config = dict(
    init='uniform',
    init_std_down=0.0,
    batch_tokens=16384,
)
Each number is 200 + 40 x the weight over its row's rms, rounded and kept within 0 to 999. Layers, rows and columns count from 0. The size before them is the row's rms in percent of the matrix's.

# down: layer 3 MLP down (transposed), 704x256, rms 0.0564, rows 60-68, columns 0-255
# gate: layer 3 MLP gate, 704x256, rms 0.0605, rows 61-69, columns 0-255
# up: layer 3 MLP up, 704x256, rms 0.058, rows 61-69, columns 0-255
down60,100,218,193,108,248,227,205,198,207,179,210,206,259,260,163,255,267,188,188,192,154,190,244,224,159,133,143,224,113,127,194,234,222,138,221,272,217,264,234,198,250,228,166,191,212,185,237,188,173,221,85,250,181,205,194,178,149,244,132,188,167,191,249,224,170,272,225,254,297,175,148,181,168,235,140,146,167,144,125,146,194,205,261,167,209,222,203,193,174,202,247,268,240,191,141,194,119,158,177,181,195,230,173,216,279,228,167,148,161,195,210,182,203,282,185,191,239,189,191,265,230,181,258,171,236,244,231,161,190,148,212,180,210,203,196,243,177,195,179,147,182,187,242,249,193,198,165,173,202,167,182,181,218,85,229,108,171,162,226,229,215,198,240,156,240,235,240,226,228,217,196,208,243,232,165,152,185,207,209,211,185,196,222,161,254,240,160,212,246,195,216,202,157,155,246,201,207,206,185,238,167,194,177,200,100,234,259,202,211,286,149,206,91,174,217,139,112,181,207,243,176,210,132,189,240,170,231,179,199,139,195,240,176,195,176,312,167,190,179,201,196,204,263,268,229,173,153,203,185,225,172,202,196,176,144,171,124
gate61,096,287,168,247,103,218,151,191,165,169,211,218,114,124,194,304,245,156,245,176,236,195,239,236,229,271,168,137,142,192,257,191,173,241,216,233,249,180,241,238,201,204,197,130,156,235,169,181,181,277,96,224,197,252,213,233,265,183,198,148,219,168,219,164,142,241,150,215,194,237,212,181,145,251,197,199,222,212,239,183,281,167,203,151,148,193,185,149,218,129,171,229,186,222,189,212,271,252,218,241,136,172,240,158,218,238,199,145,242,140,139,161,180,141,173,94,150,195,209,228,205,149,216,233,170,190,274,180,170,178,221,275,198,189,197,198,205,212,222,133,225,188,277,203,204,157,225,232,135,191,231,177,191,191,215,252,209,163,260,204,196,166,218,132,215,184,201,152,157,172,255,272,182,212,174,200,222,236,271,227,152,206,224,212,263,166,167,175,189,184,169,249,152,145,174,262,243,229,132,169,155,160,164,254,169,129,185,171,220,174,193,183,228,242,188,206,195,194,173,269,172,181,215,101,175,136,216,190,243,143,234,173,237,160,163,187,252,288,150,227,178,175,244,190,220,162,225,229,195,162,214,158,190,204,161,226,207
up61,097,244,226,214,129,160,206,190,159,198,197,240,130,184,249,207,207,157,254,287,268,281,251,240,200,200,212,163,146,159,290,219,174,252,354,181,168,210,212,257,195,204,185,170,249,223,175,248,205,246,214,205,204,234,173,145,218,188,168,121,223,219,255,232,186,222,171,233,294,277,245,228,141,198,183,181,261,270,200,244,187,259,184,178,178,199,183,176,176,179,113,213,200,244,205,215,232,163,139,271,160,203,254,179,277,201,171,187,181,143,146,187,245,151,244,157,221,285,202,260,230,163,199,201,155,173,197,176,204,227,212,241,181,202,179,206,261,165,234,153,247,193,226,214,210,167,243,139,194,192,199,120,209,172,249,172,247,154,239,263,214,226,263,108,217,265,160,223,195,225,192,197,225,257,198,228,157,243,247,258,217,168,288,244,173,226,188,202,275,233,162,199,140,181,212,233,278,150,142,156,194,170,200,226,195,105,235,169,193,179,255,245,158,229,193,256,172,178,189,245,189,242,197,150,173,172,221,190,241,185,180,181,184,160,237,215,262,194,196,187,205,229,173,209,236,201,136,251,173,195,239,196,156,236,189,228,132
down61,096,132,187,195,170,155,245,161,136,182,208,235,119,256,208,256,128,206,217,216,164,247,239,122,266,236,256,228,204,255,212,201,210,235,175,220,193,215,198,230,206,211,189,225,217,237,149,177,160,191,208,122,216,228,223,204,206,191,197,216,219,162,220,170,156,191,197,204,177,106,218,218,293,205,188,150,218,220,234,298,218,171,231,180,165,229,196,178,181,199,160,181,155,213,145,157,248,209,170,209,160,193,246,214,217,211,223,215,175,193,227,223,200,174,118,179,277,183,136,146,184,229,163,221,138,183,217,209,215,241,243,252,256,181,171,174,208,224,216,197,182,198,175,184,167,214,243,181,214,195,237,177,215,0,195,187,243,168,138,181,231,170,170,196,168,201,154,227,437,199,206,216,224,264,232,191,169,130,176,243,190,171,206,140,208,187,207,198,147,187,234,164,224,208,187,168,221,264,184,209,211,190,173,197,189,209,178,238,235,168,228,214,218,243,201,205,192,193,236,186,155,210,131,253,194,163,158,198,165,188,185,220,131,168,209,209,196,179,251,151,161,191,169,130,244,177,169,175,202,161,230,205,205,244,233,212,158
gate62,103,156,179,166,251,202,202,219,166,235,249,155,128,187,252,202,208,197,239,248,216,278,204,221,130,162,174,222,217,225,205,196,190,230,191,170,242,197,200,150,192,238,209,145,120,240,222,177,206,199,214,143,262,163,209,236,273,212,204,213,267,297,258,218,201,109,171,192,161,183,171,230,189,291,285,216,192,230,222,207,202,213,234,133,258,208,226,168,195,195,176,210,171,204,128,194,173,287,238,230,158,161,220,192,182,150,164,173,190,171,183,181,130,172,207,89,209,137,182,170,202,221,230,209,266,182,201,201,224,212,160,254,239,195,214,135,245,131,221,206,234,205,252,185,186,155,264,198,240,263,169,132,237,221,226,173,93,226,288,227,186,230,252,139,249,211,234,178,166,252,192,208,187,173,190,230,251,167,158,208,221,206,128,216,217,200,201,214,259,211,182,190,224,189,189,208,214,239,189,199,69,191,209,209,149,193,184,196,172,218,265,144,213,210,177,235,201,187,131,292,208,184,205,133,224,287,220,215,237,181,255,238,308,170,253,136,208,243,167,260,136,240,254,145,198,184,205,227,252,180,179,240,272,154,184,215,152
up62,105,191,244,153,206,116,220,252,197,233,135,175,246,222,177,181,211,208,179,209,190,191,178,183,226,167,214,161,261,139,131,230,143,177,239,233,192,262,171,271,218,222,114,172,192,191,192,200,139,254,247,194,201,160,210,175,176,189,205,192,255,210,199,127,144,243,214,218,228,165,246,164,224,190,246,226,139,213,251,140,167,174,165,219,171,181,102,184,146,204,236,150,227,223,201,197,195,106,227,195,145,243,288,132,238,220,194,169,172,153,290,202,211,247,272,246,157,257,255,230,228,188,257,189,203,321,186,198,209,154,165,180,248,185,154,196,195,199,210,204,176,233,234,163,263,185,179,248,192,212,137,139,196,168,208,194,194,143,190,207,235,187,188,209,177,199,275,191,199,214,234,151,228,262,254,229,180,147,187,167,248,180,245,221,153,210,173,187,292,187,169,194,168,218,208,156,186,159,169,256,257,141,308,183,195,148,182,181,198,152,237,201,261,226,126,224,95,175,152,149,214,261,205,239,169,189,249,169,194,212,172,166,206,236,169,220,228,223,215,245,173,185,226,329,217,199,253,241,213,142,154,244,235,167,251,129,181
down62,102,220,298,193,248,198,237,184,222,197,155,218,328,174,192,167,148,201,191,266,170,182,180,145,238,218,170,160,179,209,214,188,203,185,247,168,211,205,191,267,244,167,82,220,150,265,124,176,219,214,226,161,249,181,165,153,223,237,218,298,205,170,205,201,154,226,226,164,263,197,252,213,203,200,210,207,87,231,305,217,187,252,125,184,200,110,181,249,202,238,195,240,202,219,222,242,201,149,207,234,152,245,219,230,164,286,191,217,212,199,223,227,201,194,206,229,177,182,275,257,203,224,184,218,152,246,181,338,208,215,251,183,180,205,219,238,243,264,140,207,100,164,196,166,224,187,109,137,177,195,295,220,100,278,220,151,193,216,190,149,153,181,219,223,177,206,196,187,102,180,175,171,176,174,196,225,179,183,223,218,211,178,227,191,216,212,163,188,183,261,144,168,219,212,243,100,158,225,190,201,197,230,204,148,242,217,154,143,188,221,154,143,181,209,209,168,165,195,219,241,182,164,192,196,215,175,197,172,227,227,190,166,206,221,181,263,276,192,235,188,136,198,157,256,174,219,219,161,208,253,163,180,130,212,190,174,185
gate63,084,212,185,211,229,198,198,204,184,186,159,174,210,186,265,179,214,166,181,195,191,217,150,295,216,140,136,212,235,216,215,207,184,148,268,270,283,199,172,198,203,234,229,200,167,221,157,187,138,168,271,226,226,294,228,213,215,163,286,186,216,254,166,189,161,252,178,229,218,155,104,170,191,133,119,169,200,226,199,182,246,158,223,205,201,171,234,208,171,231,200,238,185,197,190,208,173,186,180,249,255,212,208,215,229,278,289,237,246,210,214,218,260,244,193,175,266,273,158,174,239,271,229,272,178,187,117,202,211,151,142,143,145,247,217,194,185,268,125,297,240,289,192,204,234,193,171,178,208,233,260,158,197,222,182,214,136,218,175,227,208,159,234,161,168,202,211,251,241,173,243,175,191,225,202,202,164,212,147,160,176,198,179,182,282,189,172,153,198,239,132,189,178,156,195,202,163,107,223,121,177,241,218,223,204,213,175,141,224,180,194,243,156,230,92,233,260,245,154,141,251,167,213,221,289,179,198,256,209,181,203,172,174,210,173,192,122,157,266,222,199,213,194,261,234,169,188,246,170,201,137,231,226,141,158,120,200
up63,083,213,279,129,291,251,242,198,239,200,234,197,233,211,221,183,239,214,188,240,181,258,228,115,170,175,175,217,243,288,161,156,146,211,174,219,209,161,118,184,219,204,178,153,231,195,299,206,192,154,189,246,191,159,217,215,175,177,278,180,199,191,168,208,198,182,128,260,245,119,192,178,151,194,234,172,241,195,160,208,128,222,210,184,178,191,186,233,198,212,179,143,186,169,200,221,279,196,259,196,192,164,225,174,238,197,169,218,199,155,220,242,205,233,187,201,214,224,220,234,165,249,138,259,226,156,178,117,266,91,185,231,272,133,192,145,173,249,126,206,132,213,216,176,218,187,193,193,276,291,224,220,232,118,225,161,233,177,228,230,330,198,216,167,281,186,225,304,221,197,200,170,246,216,188,89,205,179,169,205,232,221,178,223,191,146,192,195,204,159,211,117,174,217,135,193,207,169,247,224,232,200,197,204,212,155,202,247,216,182,235,164,162,250,106,286,212,173,196,198,245,211,248,248,264,202,280,190,165,216,211,223,192,221,208,177,226,210,186,219,251,226,183,205,164,179,216,237,241,124,191,247,170,235,210,220,140
down63,085,182,260,223,209,191,170,222,207,229,146,247,183,148,179,227,227,280,188,229,193,283,220,202,240,170,204,217,267,231,291,179,117,133,240,136,213,205,170,203,205,205,194,253,216,227,230,198,108,233,205,189,168,251,212,219,140,228,162,158,202,211,203,249,285,253,213,198,251,179,199,192,130,220,215,184,212,220,190,267,223,142,146,202,186,178,215,186,151,232,186,214,189,159,216,171,293,223,160,181,220,166,230,134,204,240,154,183,266,216,184,237,254,288,177,236,190,142,176,224,186,159,234,214,173,210,188,186,233,141,241,189,189,231,200,269,216,253,220,223,231,220,257,244,218,190,277,175,287,238,138,241,162,285,191,178,239,344,201,202,175,160,187,229,249,155,147,226,265,198,174,219,227,158,235,202,247,202,171,171,287,250,195,256,169,269,251,165,265,231,237,154,203,156,156,285,131,137,257,187,243,188,202,189,216,243,160,152,202,224,253,174,200,203,144,116,151,203,212,216,176,239,296,237,237,180,227,190,170,204,187,238,220,169,183,254,207,202,176,130,224,237,191,214,193,204,228,174,203,118,250,225,180,196,236,221,150
gate64,096,239,236,180,228,217,216,229,180,235,267,166,254,215,142,144,245,175,203,207,193,249,216,191,263,210,191,188,136,241,259,225,166,263,332,247,188,172,179,183,227,204,159,215,195,211,290,223,140,192,169,169,252,201,173,194,145,171,200,163,192,241,195,274,175,235,219,226,211,216,212,200,219,146,233,197,250,243,232,170,255,246,212,220,172,206,124,166,168,208,170,236,188,216,247,265,222,201,191,259,207,249,216,207,133,242,208,245,179,243,156,119,239,227,214,203,197,207,165,157,231,244,216,233,220,142,216,127,198,144,228,255,192,178,174,190,166,240,148,187,172,251,204,177,168,137,253,203,191,230,209,162,175,205,189,166,155,213,137,218,150,194,241,219,177,221,210,192,220,211,199,162,212,195,283,99,191,222,158,217,114,133,255,232,287,174,196,220,167,75,248,190,300,148,241,230,257,197,166,252,246,244,154,171,152,251,151,223,236,185,239,139,185,248,167,178,140,148,212,269,145,269,231,172,162,160,228,212,260,223,235,141,174,220,267,235,209,185,163,201,183,174,126,142,133,167,213,208,267,190,139,217,235,237,181,209,186
up64,096,187,194,177,227,192,172,221,208,170,135,205,181,206,171,189,172,205,223,184,192,188,153,216,202,133,151,206,233,223,136,199,315,143,172,204,212,229,213,176,201,185,224,182,205,147,215,204,211,222,252,191,206,151,154,165,243,204,165,204,127,170,151,173,176,115,167,233,160,176,259,284,200,208,207,146,197,202,152,213,111,212,197,192,164,164,298,226,239,219,230,190,203,165,142,191,182,252,205,194,189,253,225,208,209,188,101,160,184,180,234,218,179,237,169,206,231,193,253,188,148,182,112,282,217,195,171,211,270,165,137,170,173,185,180,243,199,219,105,217,155,249,251,207,190,258,170,209,192,152,217,276,201,216,147,151,211,272,214,203,253,205,215,210,206,182,291,196,195,192,240,225,169,188,191,157,270,223,210,179,258,269,239,121,160,184,104,174,165,277,167,239,156,171,230,254,144,122,252,104,186,204,215,248,236,212,260,202,223,139,201,266,177,160,207,219,264,151,181,191,241,187,218,311,249,179,167,197,155,163,204,243,210,209,123,247,228,135,191,215,256,164,226,222,208,234,198,156,215,148,215,304,162,202,175,137,228
down64,097,195,206,177,204,199,150,284,222,209,182,193,237,217,199,243,129,186,195,234,249,188,192,218,224,159,242,181,234,182,197,184,201,210,256,245,234,135,180,165,154,161,186,214,215,202,230,223,235,170,257,125,198,144,189,199,195,117,207,178,183,196,182,132,222,216,213,230,196,208,202,231,244,264,135,210,98,202,201,227,170,236,252,206,193,199,192,185,220,215,253,249,176,184,235,194,216,171,206,219,224,209,222,157,169,166,197,287,206,205,183,179,186,314,167,179,185,192,214,171,145,229,242,173,253,226,159,187,188,193,202,149,101,155,212,201,221,201,200,241,171,250,238,200,226,206,161,175,192,132,141,198,200,473,162,179,237,249,201,234,155,183,235,261,210,143,257,171,66,237,246,272,153,229,222,202,149,248,159,185,251,236,221,218,185,192,146,190,205,223,252,284,268,208,183,222,131,170,190,176,148,215,191,171,252,229,206,201,213,196,244,204,232,179,211,156,206,159,222,184,182,236,271,227,215,175,250,209,184,214,203,196,130,241,211,206,135,212,153,216,185,251,162,229,217,133,219,179,190,201,273,174,220,206,223,181,204
gate65,090,224,192,245,207,222,210,189,161,165,247,202,281,128,216,188,192,217,223,282,137,218,148,245,84,210,238,211,216,176,121,214,143,202,184,274,142,216,167,184,192,139,150,175,135,151,220,134,147,279,60,178,187,230,242,156,262,185,274,174,151,295,183,203,176,183,223,236,228,166,178,173,216,267,248,206,301,234,225,190,243,199,170,178,155,203,189,234,265,189,173,170,167,233,302,144,221,244,106,177,159,222,205,223,182,152,158,194,135,208,122,246,173,221,205,182,210,224,225,263,220,153,191,205,178,225,165,236,209,165,188,189,200,194,252,228,209,217,195,205,138,176,136,249,107,185,209,233,165,273,212,166,166,248,135,157,222,214,249,165,221,273,159,219,241,176,174,249,171,193,228,216,229,261,147,127,210,207,220,129,193,190,209,236,142,229,196,228,159,220,175,189,282,150,167,162,237,207,213,209,201,133,227,211,207,215,172,178,180,220,190,176,177,183,150,188,174,205,195,221,245,239,201,192,223,208,213,286,233,210,186,266,181,208,190,244,240,171,217,184,206,253,193,173,173,146,130,220,202,181,214,208,246,287,220,219,178
up65,090,213,150,278,269,247,230,192,205,284,164,276,213,158,211,158,179,172,234,142,208,165,179,198,190,259,196,181,181,135,185,176,178,208,258,256,211,110,273,177,203,234,204,212,146,282,186,144,133,245,175,252,251,244,210,199,247,183,266,260,258,249,206,212,205,116,193,158,251,179,195,164,149,144,205,160,226,187,227,155,242,116,136,154,172,239,182,210,225,243,213,218,140,259,178,199,171,234,199,205,169,257,280,190,176,271,214,187,131,203,241,248,180,213,216,194,156,185,218,196,272,238,207,233,247,231,174,182,192,150,224,280,153,202,238,283,249,159,173,183,183,161,179,166,205,147,165,197,251,220,223,242,205,166,162,150,177,254,204,201,183,189,239,178,229,198,205,257,207,242,192,210,199,139,134,148,197,94,195,156,152,248,228,186,245,173,178,227,173,220,182,213,207,204,152,226,273,122,266,243,206,153,224,193,240,167,238,289,241,136,230,213,276,174,215,123,211,281,261,205,217,198,180,165,220,228,185,215,201,237,173,182,169,215,242,173,226,184,242,229,284,200,183,204,132,252,208,153,163,212,247,164,207,219,254,226,239
down65,093,158,230,201,261,229,209,218,187,301,146,206,287,216,198,179,81,181,202,234,195,194,201,187,191,258,261,140,188,167,184,201,175,177,205,216,193,290,300,204,217,185,259,189,211,185,232,148,205,168,186,229,196,215,273,183,244,173,218,199,146,240,213,227,207,156,255,212,265,177,191,103,191,209,252,194,195,182,181,237,294,138,172,158,194,184,180,214,174,191,158,211,185,224,214,271,172,217,212,180,231,216,254,193,217,211,188,229,189,269,198,252,203,203,193,227,211,172,185,292,80,191,196,184,193,226,282,249,233,179,239,171,260,129,168,293,186,184,152,189,169,132,183,222,190,199,151,232,219,248,182,160,234,142,204,212,197,248,196,178,144,244,226,191,166,212,204,197,307,225,148,199,221,164,116,154,211,115,163,193,231,169,210,169,203,193,254,166,198,240,176,190,223,207,162,189,212,133,262,165,67,145,199,140,224,158,274,176,228,179,215,259,206,182,197,131,221,234,265,225,213,188,179,165,139,172,200,257,197,169,190,234,163,240,270,193,173,117,221,215,198,273,169,181,172,200,230,233,164,249,192,207,241,266,166,224,226
gate66,115,192,240,152,220,217,222,202,256,241,265,175,172,202,202,167,219,157,179,216,198,250,182,234,231,180,193,236,207,170,235,188,183,246,227,147,240,183,183,160,205,152,216,193,244,164,248,228,163,255,198,243,212,220,242,205,246,216,266,227,243,146,127,224,235,225,216,113,186,79,231,183,257,143,143,216,172,173,233,233,301,197,164,230,203,189,232,135,228,176,273,139,234,183,221,183,152,207,185,196,254,192,176,175,175,190,316,199,168,150,247,185,306,198,167,169,249,225,191,297,322,220,256,217,258,192,162,165,194,264,164,224,234,269,205,156,235,213,197,213,279,169,261,271,214,167,260,187,291,207,179,267,175,245,190,217,240,185,201,217,132,229,205,175,169,202,166,185,197,255,211,225,167,232,187,208,195,180,219,222,189,221,196,182,166,206,219,181,185,157,154,223,209,256,190,252,133,271,191,192,236,218,198,185,199,200,213,221,210,124,195,144,218,258,187,226,205,233,185,242,212,189,221,248,258,230,219,222,138,201,238,257,182,275,124,206,204,154,268,224,232,325,223,153,244,166,199,237,247,189,255,165,180,228,173,220,283
up66,114,236,140,224,129,265,213,149,236,228,212,212,215,197,236,226,230,115,195,219,199,220,190,163,172,156,276,215,154,112,190,221,181,173,173,212,246,253,209,211,181,195,87,129,167,205,140,192,212,149,160,235,139,123,244,168,205,164,111,190,226,245,193,227,161,201,200,167,207,230,178,258,141,250,248,176,236,178,197,182,189,199,207,141,242,226,236,195,241,204,232,211,178,304,209,153,229,193,175,258,237,174,237,211,198,187,212,219,162,209,225,210,165,178,244,233,202,191,252,153,161,199,228,172,212,165,222,136,196,181,148,231,211,188,197,252,258,214,191,190,183,152,227,182,259,175,195,122,186,195,223,183,228,198,248,164,199,178,188,237,157,198,228,176,225,267,147,243,197,240,287,268,252,212,195,286,205,246,182,181,215,141,155,237,196,222,143,309,207,258,252,168,174,208,233,188,262,139,195,204,181,238,206,183,157,158,263,255,240,197,178,225,172,158,253,141,191,197,157,223,155,285,198,279,236,152,234,168,289,211,226,192,162,166,220,200,219,115,121,240,145,207,216,231,190,97,257,169,146,257,206,247,196,199,134,144,145
down66,108,220,218,236,163,264,198,219,201,121,213,178,175,168,198,210,173,170,261,229,108,164,199,246,215,212,158,177,138,169,193,241,116,139,229,238,211,222,208,197,207,224,175,170,218,184,153,202,193,184,173,199,230,180,185,217,190,201,128,219,220,200,158,198,277,198,203,181,170,220,245,163,172,184,269,199,230,178,255,159,183,195,272,167,197,227,249,170,188,222,203,238,144,214,153,176,251,137,275,199,239,179,178,168,210,114,120,201,169,224,213,183,174,159,230,246,213,161,237,141,144,155,258,158,159,190,180,243,173,231,222,195,208,161,190,181,247,174,198,177,202,179,244,122,238,163,218,161,210,317,196,242,208,223,158,208,249,168,165,230,198,193,190,218,227,251,208,272,107,252,177,292,254,216,272,220,168,279,171,226,224,131,102,279,212,212,147,215,122,198,172,209,193,106,216,257,214,216,211,261,244,236,183,188,164,161,182,186,182,193,235,218,165,164,262,185,180,214,231,269,188,268,199,173,126,162,217,240,200,225,211,155,243,102,188,256,242,226,153,190,182,195,245,269,183,159,226,197,194,255,142,328,164,190,224,195,132
gate67,114,377,216,148,213,170,196,154,165,205,228,191,147,204,231,208,234,148,130,203,145,177,213,185,222,209,203,143,227,180,156,249,217,177,227,152,203,179,215,207,155,151,185,200,209,252,135,193,203,228,215,245,145,222,156,195,171,157,176,198,219,206,236,197,164,206,219,231,309,254,215,231,134,191,137,220,192,264,147,250,152,191,250,177,158,178,166,217,160,265,148,196,165,214,160,244,170,180,191,200,148,228,172,215,180,158,152,182,232,139,223,252,251,180,164,159,134,183,226,243,214,140,149,253,246,230,184,158,218,233,182,241,298,181,227,231,235,234,155,285,150,196,210,199,158,209,132,166,253,170,238,205,233,137,208,173,201,216,132,268,168,257,209,210,235,246,237,245,203,237,174,259,262,197,243,200,218,243,201,192,177,230,224,201,226,261,183,183,246,214,151,180,263,157,211,174,170,229,214,236,129,160,200,106,290,220,193,241,202,206,123,147,135,177,161,168,177,217,201,232,188,175,231,208,91,213,228,93,211,220,222,170,155,216,199,106,231,215,188,97,209,186,209,209,243,194,171,231,249,219,193,207,213,217,242,213,221
up67,116,59,169,203,219,214,176,243,194,179,194,162,246,218,201,188,136,200,224,159,207,232,186,101,195,168,217,227,171,239,178,219,279,267,227,166,188,226,145,153,245,242,242,211,204,249,223,133,182,198,253,100,230,204,226,217,156,156,238,169,227,240,191,159,249,209,251,136,200,195,137,223,233,147,217,233,147,149,165,187,234,216,165,191,249,153,186,230,222,151,161,259,144,172,140,160,274,233,156,148,210,195,234,190,163,121,228,184,138,192,236,175,239,179,170,285,288,203,221,139,217,237,192,169,142,222,229,279,191,170,194,229,225,249,213,217,237,149,219,243,241,127,179,235,100,205,283,212,216,197,162,254,221,224,206,192,231,226,197,185,231,205,176,188,189,175,261,202,227,274,217,158,252,221,240,186,135,151,162,191,255,211,192,164,149,105,203,170,198,276,182,155,204,156,235,157,196,208,188,210,189,253,199,214,167,197,159,203,218,145,207,222,233,188,222,191,226,141,212,146,203,210,167,231,178,186,134,249,168,223,208,213,221,185,184,252,185,194,213,159,196,308,206,257,118,170,239,143,125,117,256,176,187,212,136,202,219
down67,110,422,199,222,179,235,196,191,205,226,208,205,117,229,222,213,295,182,204,210,181,184,130,255,246,158,212,153,205,159,188,201,172,173,167,200,186,207,232,174,175,204,221,189,183,209,166,203,206,216,199,346,220,241,190,208,247,239,190,193,204,155,213,217,196,125,175,221,264,223,219,181,150,196,160,173,192,237,179,189,169,232,165,215,163,251,258,200,187,223,225,150,209,244,243,258,172,154,191,184,189,244,180,150,215,208,182,143,237,174,162,217,232,220,171,151,96,213,180,233,202,173,199,201,222,220,196,123,172,248,213,202,204,156,206,197,214,212,191,186,237,266,193,165,225,195,134,207,227,191,252,144,185,304,200,218,219,243,222,214,151,220,213,176,214,236,160,195,0,200,199,231,168,209,188,238,178,212,188,220,176,201,206,202,291,216,220,147,239,165,186,207,223,171,176,204,162,201,238,214,174,160,185,197,224,180,217,194,204,218,222,188,167,243,160,225,219,181,203,242,225,196,187,176,191,162,203,152,191,200,178,153,184,210,242,155,301,204,180,201,252,163,174,184,261,245,196,214,188,231,193,276,182,150,190,234,168
gate68,096,215,226,175,232,179,207,261,125,278,220,219,179,208,218,246,130,283,212,191,233,235,250,242,147,271,215,195,173,113,144,255,208,251,234,261,193,211,179,150,190,161,216,175,161,241,212,150,263,166,176,226,149,181,148,163,196,204,182,194,186,209,231,238,184,215,208,253,264,214,209,201,260,170,200,172,220,190,214,107,197,106,141,180,213,207,230,237,259,201,214,210,226,225,200,191,256,180,169,188,190,284,172,188,129,222,176,233,217,178,62,230,215,203,122,192,184,284,193,220,233,210,180,189,255,132,207,170,264,161,219,175,136,220,191,106,221,199,217,147,214,123,237,239,262,224,242,207,199,194,159,190,254,247,176,177,286,249,254,199,191,209,179,186,197,192,164,185,202,198,212,205,168,154,162,204,118,212,248,259,215,272,170,227,240,210,216,236,233,232,184,154,279,225,217,185,189,207,203,126,248,221,165,147,156,150,178,205,289,229,249,214,218,263,234,215,191,188,188,211,212,231,186,244,228,237,198,230,208,187,202,198,203,184,211,189,168,227,157,192,176,248,144,258,119,206,234,243,169,156,330,324,228,184,195,212,185
up68,098,171,195,213,196,166,151,256,138,200,223,183,205,189,197,226,172,233,197,76,148,165,178,196,151,215,279,247,187,257,190,237,243,303,171,196,152,197,179,152,119,240,216,217,203,195,233,158,265,200,224,229,131,179,154,138,213,173,156,239,167,168,235,160,192,220,198,232,183,219,170,190,273,184,197,241,119,172,167,182,230,185,135,184,246,170,163,216,240,197,194,194,223,247,183,225,225,197,199,198,197,196,153,238,143,251,264,194,174,189,190,188,213,141,176,164,243,210,209,220,187,222,289,181,177,195,297,78,273,221,161,197,193,162,186,143,175,133,204,216,257,155,214,202,169,177,214,228,182,172,216,146,244,203,145,191,289,215,236,188,219,250,271,212,128,200,219,154,167,247,291,229,186,195,228,204,174,201,233,223,276,269,221,240,196,190,219,174,188,277,167,194,202,309,250,145,134,208,183,158,243,200,233,220,199,193,251,186,166,244,221,260,150,167,216,247,172,195,232,210,157,258,197,244,199,225,144,201,220,207,146,236,249,174,147,251,180,191,181,249,213,222,110,194,182,285,236,274,199,278,266,185,183,155,231,135,188
down68,100,278,272,144,204,148,202,210,177,194,171,180,207,232,193,244,161,215,240,216,257,235,134,205,217,171,184,164,197,206,196,229,228,248,234,138,216,270,181,237,200,186,164,206,122,199,252,189,177,229,195,196,109,232,175,230,207,212,179,215,149,248,229,233,197,175,152,201,176,222,201,258,187,204,208,233,148,204,160,191,228,217,186,184,197,274,192,201,291,159,228,266,115,247,127,213,205,208,134,254,246,246,194,223,233,162,240,195,230,161,222,219,224,160,146,174,202,169,180,206,134,216,264,194,197,204,211,154,195,266,198,245,231,177,171,149,252,161,228,204,177,76,184,173,189,230,207,164,217,182,173,239,212,49,128,162,277,224,245,116,203,241,97,195,217,153,144,142,343,197,245,236,206,174,205,158,209,216,224,249,254,214,204,229,181,261,240,180,149,252,217,214,173,209,243,199,212,217,233,176,262,198,193,146,202,230,191,190,217,185,232,187,193,181,191,198,174,176,181,285,212,280,134,131,176,146,202,93,208,214,177,185,210,193,231,202,225,157,130,212,253,259,277,179,193,214,227,238,202,208,222,181,166,221,273,217,170
gate69,090,172,226,260,224,206,104,285,180,271,254,209,171,219,223,191,156,200,163,183,221,225,180,236,188,231,149,232,205,257,161,185,117,196,191,238,135,145,174,216,96,231,117,214,114,224,241,266,168,195,209,125,203,218,208,234,181,206,270,227,197,179,177,230,206,188,160,202,271,248,267,168,185,167,161,187,156,208,230,215,193,175,231,242,307,238,148,248,160,162,150,195,234,183,274,156,244,213,239,201,190,207,179,220,81,130,255,151,211,251,128,116,255,165,147,211,149,153,209,196,193,239,182,189,266,277,163,238,190,211,167,189,136,197,145,212,167,231,170,209,221,253,192,211,208,184,217,239,225,283,135,195,242,253,198,203,216,171,274,102,207,200,160,180,177,110,227,211,173,233,192,228,187,205,220,215,152,264,260,172,145,208,208,199,180,194,196,144,164,148,251,286,166,214,142,194,242,226,196,208,159,167,227,178,202,150,181,158,227,193,159,217,224,219,287,203,251,226,166,247,165,187,209,229,206,200,180,265,159,205,159,164,220,212,190,224,204,155,219,194,208,200,178,213,157,220,156,127,189,156,163,154,238,179,147,221,227
up69,095,232,227,162,211,194,246,156,213,136,198,152,190,181,154,171,234,174,187,111,177,180,246,115,220,133,232,153,209,228,228,221,199,186,256,176,301,228,182,162,282,196,264,217,249,184,153,214,147,219,218,267,134,225,192,169,214,196,204,148,192,245,203,196,140,211,222,213,162,197,198,228,216,217,262,231,202,229,218,179,190,212,182,205,165,163,183,170,186,249,226,207,240,234,191,265,196,169,131,242,221,184,273,146,242,235,153,226,190,172,264,244,187,245,233,182,253,257,129,159,241,137,268,187,109,112,161,198,238,245,212,215,302,241,224,207,257,110,208,195,177,200,140,222,239,213,229,149,197,166,231,272,205,204,215,216,193,199,159,224,169,186,217,194,146,252,184,155,171,130,226,141,175,123,153,225,258,162,153,205,169,320,242,180,292,204,202,230,193,204,133,195,251,173,265,173,238,125,181,264,305,213,160,228,229,213,192,179,192,191,193,155,161,133,112,267,150,154,178,206,228,249,191,212,185,216,181,216,226,207,244,228,202,177,187,156,163,185,211,224,179,220,173,164,188,107,181,241,207,256,203,179,188,178,202,214,160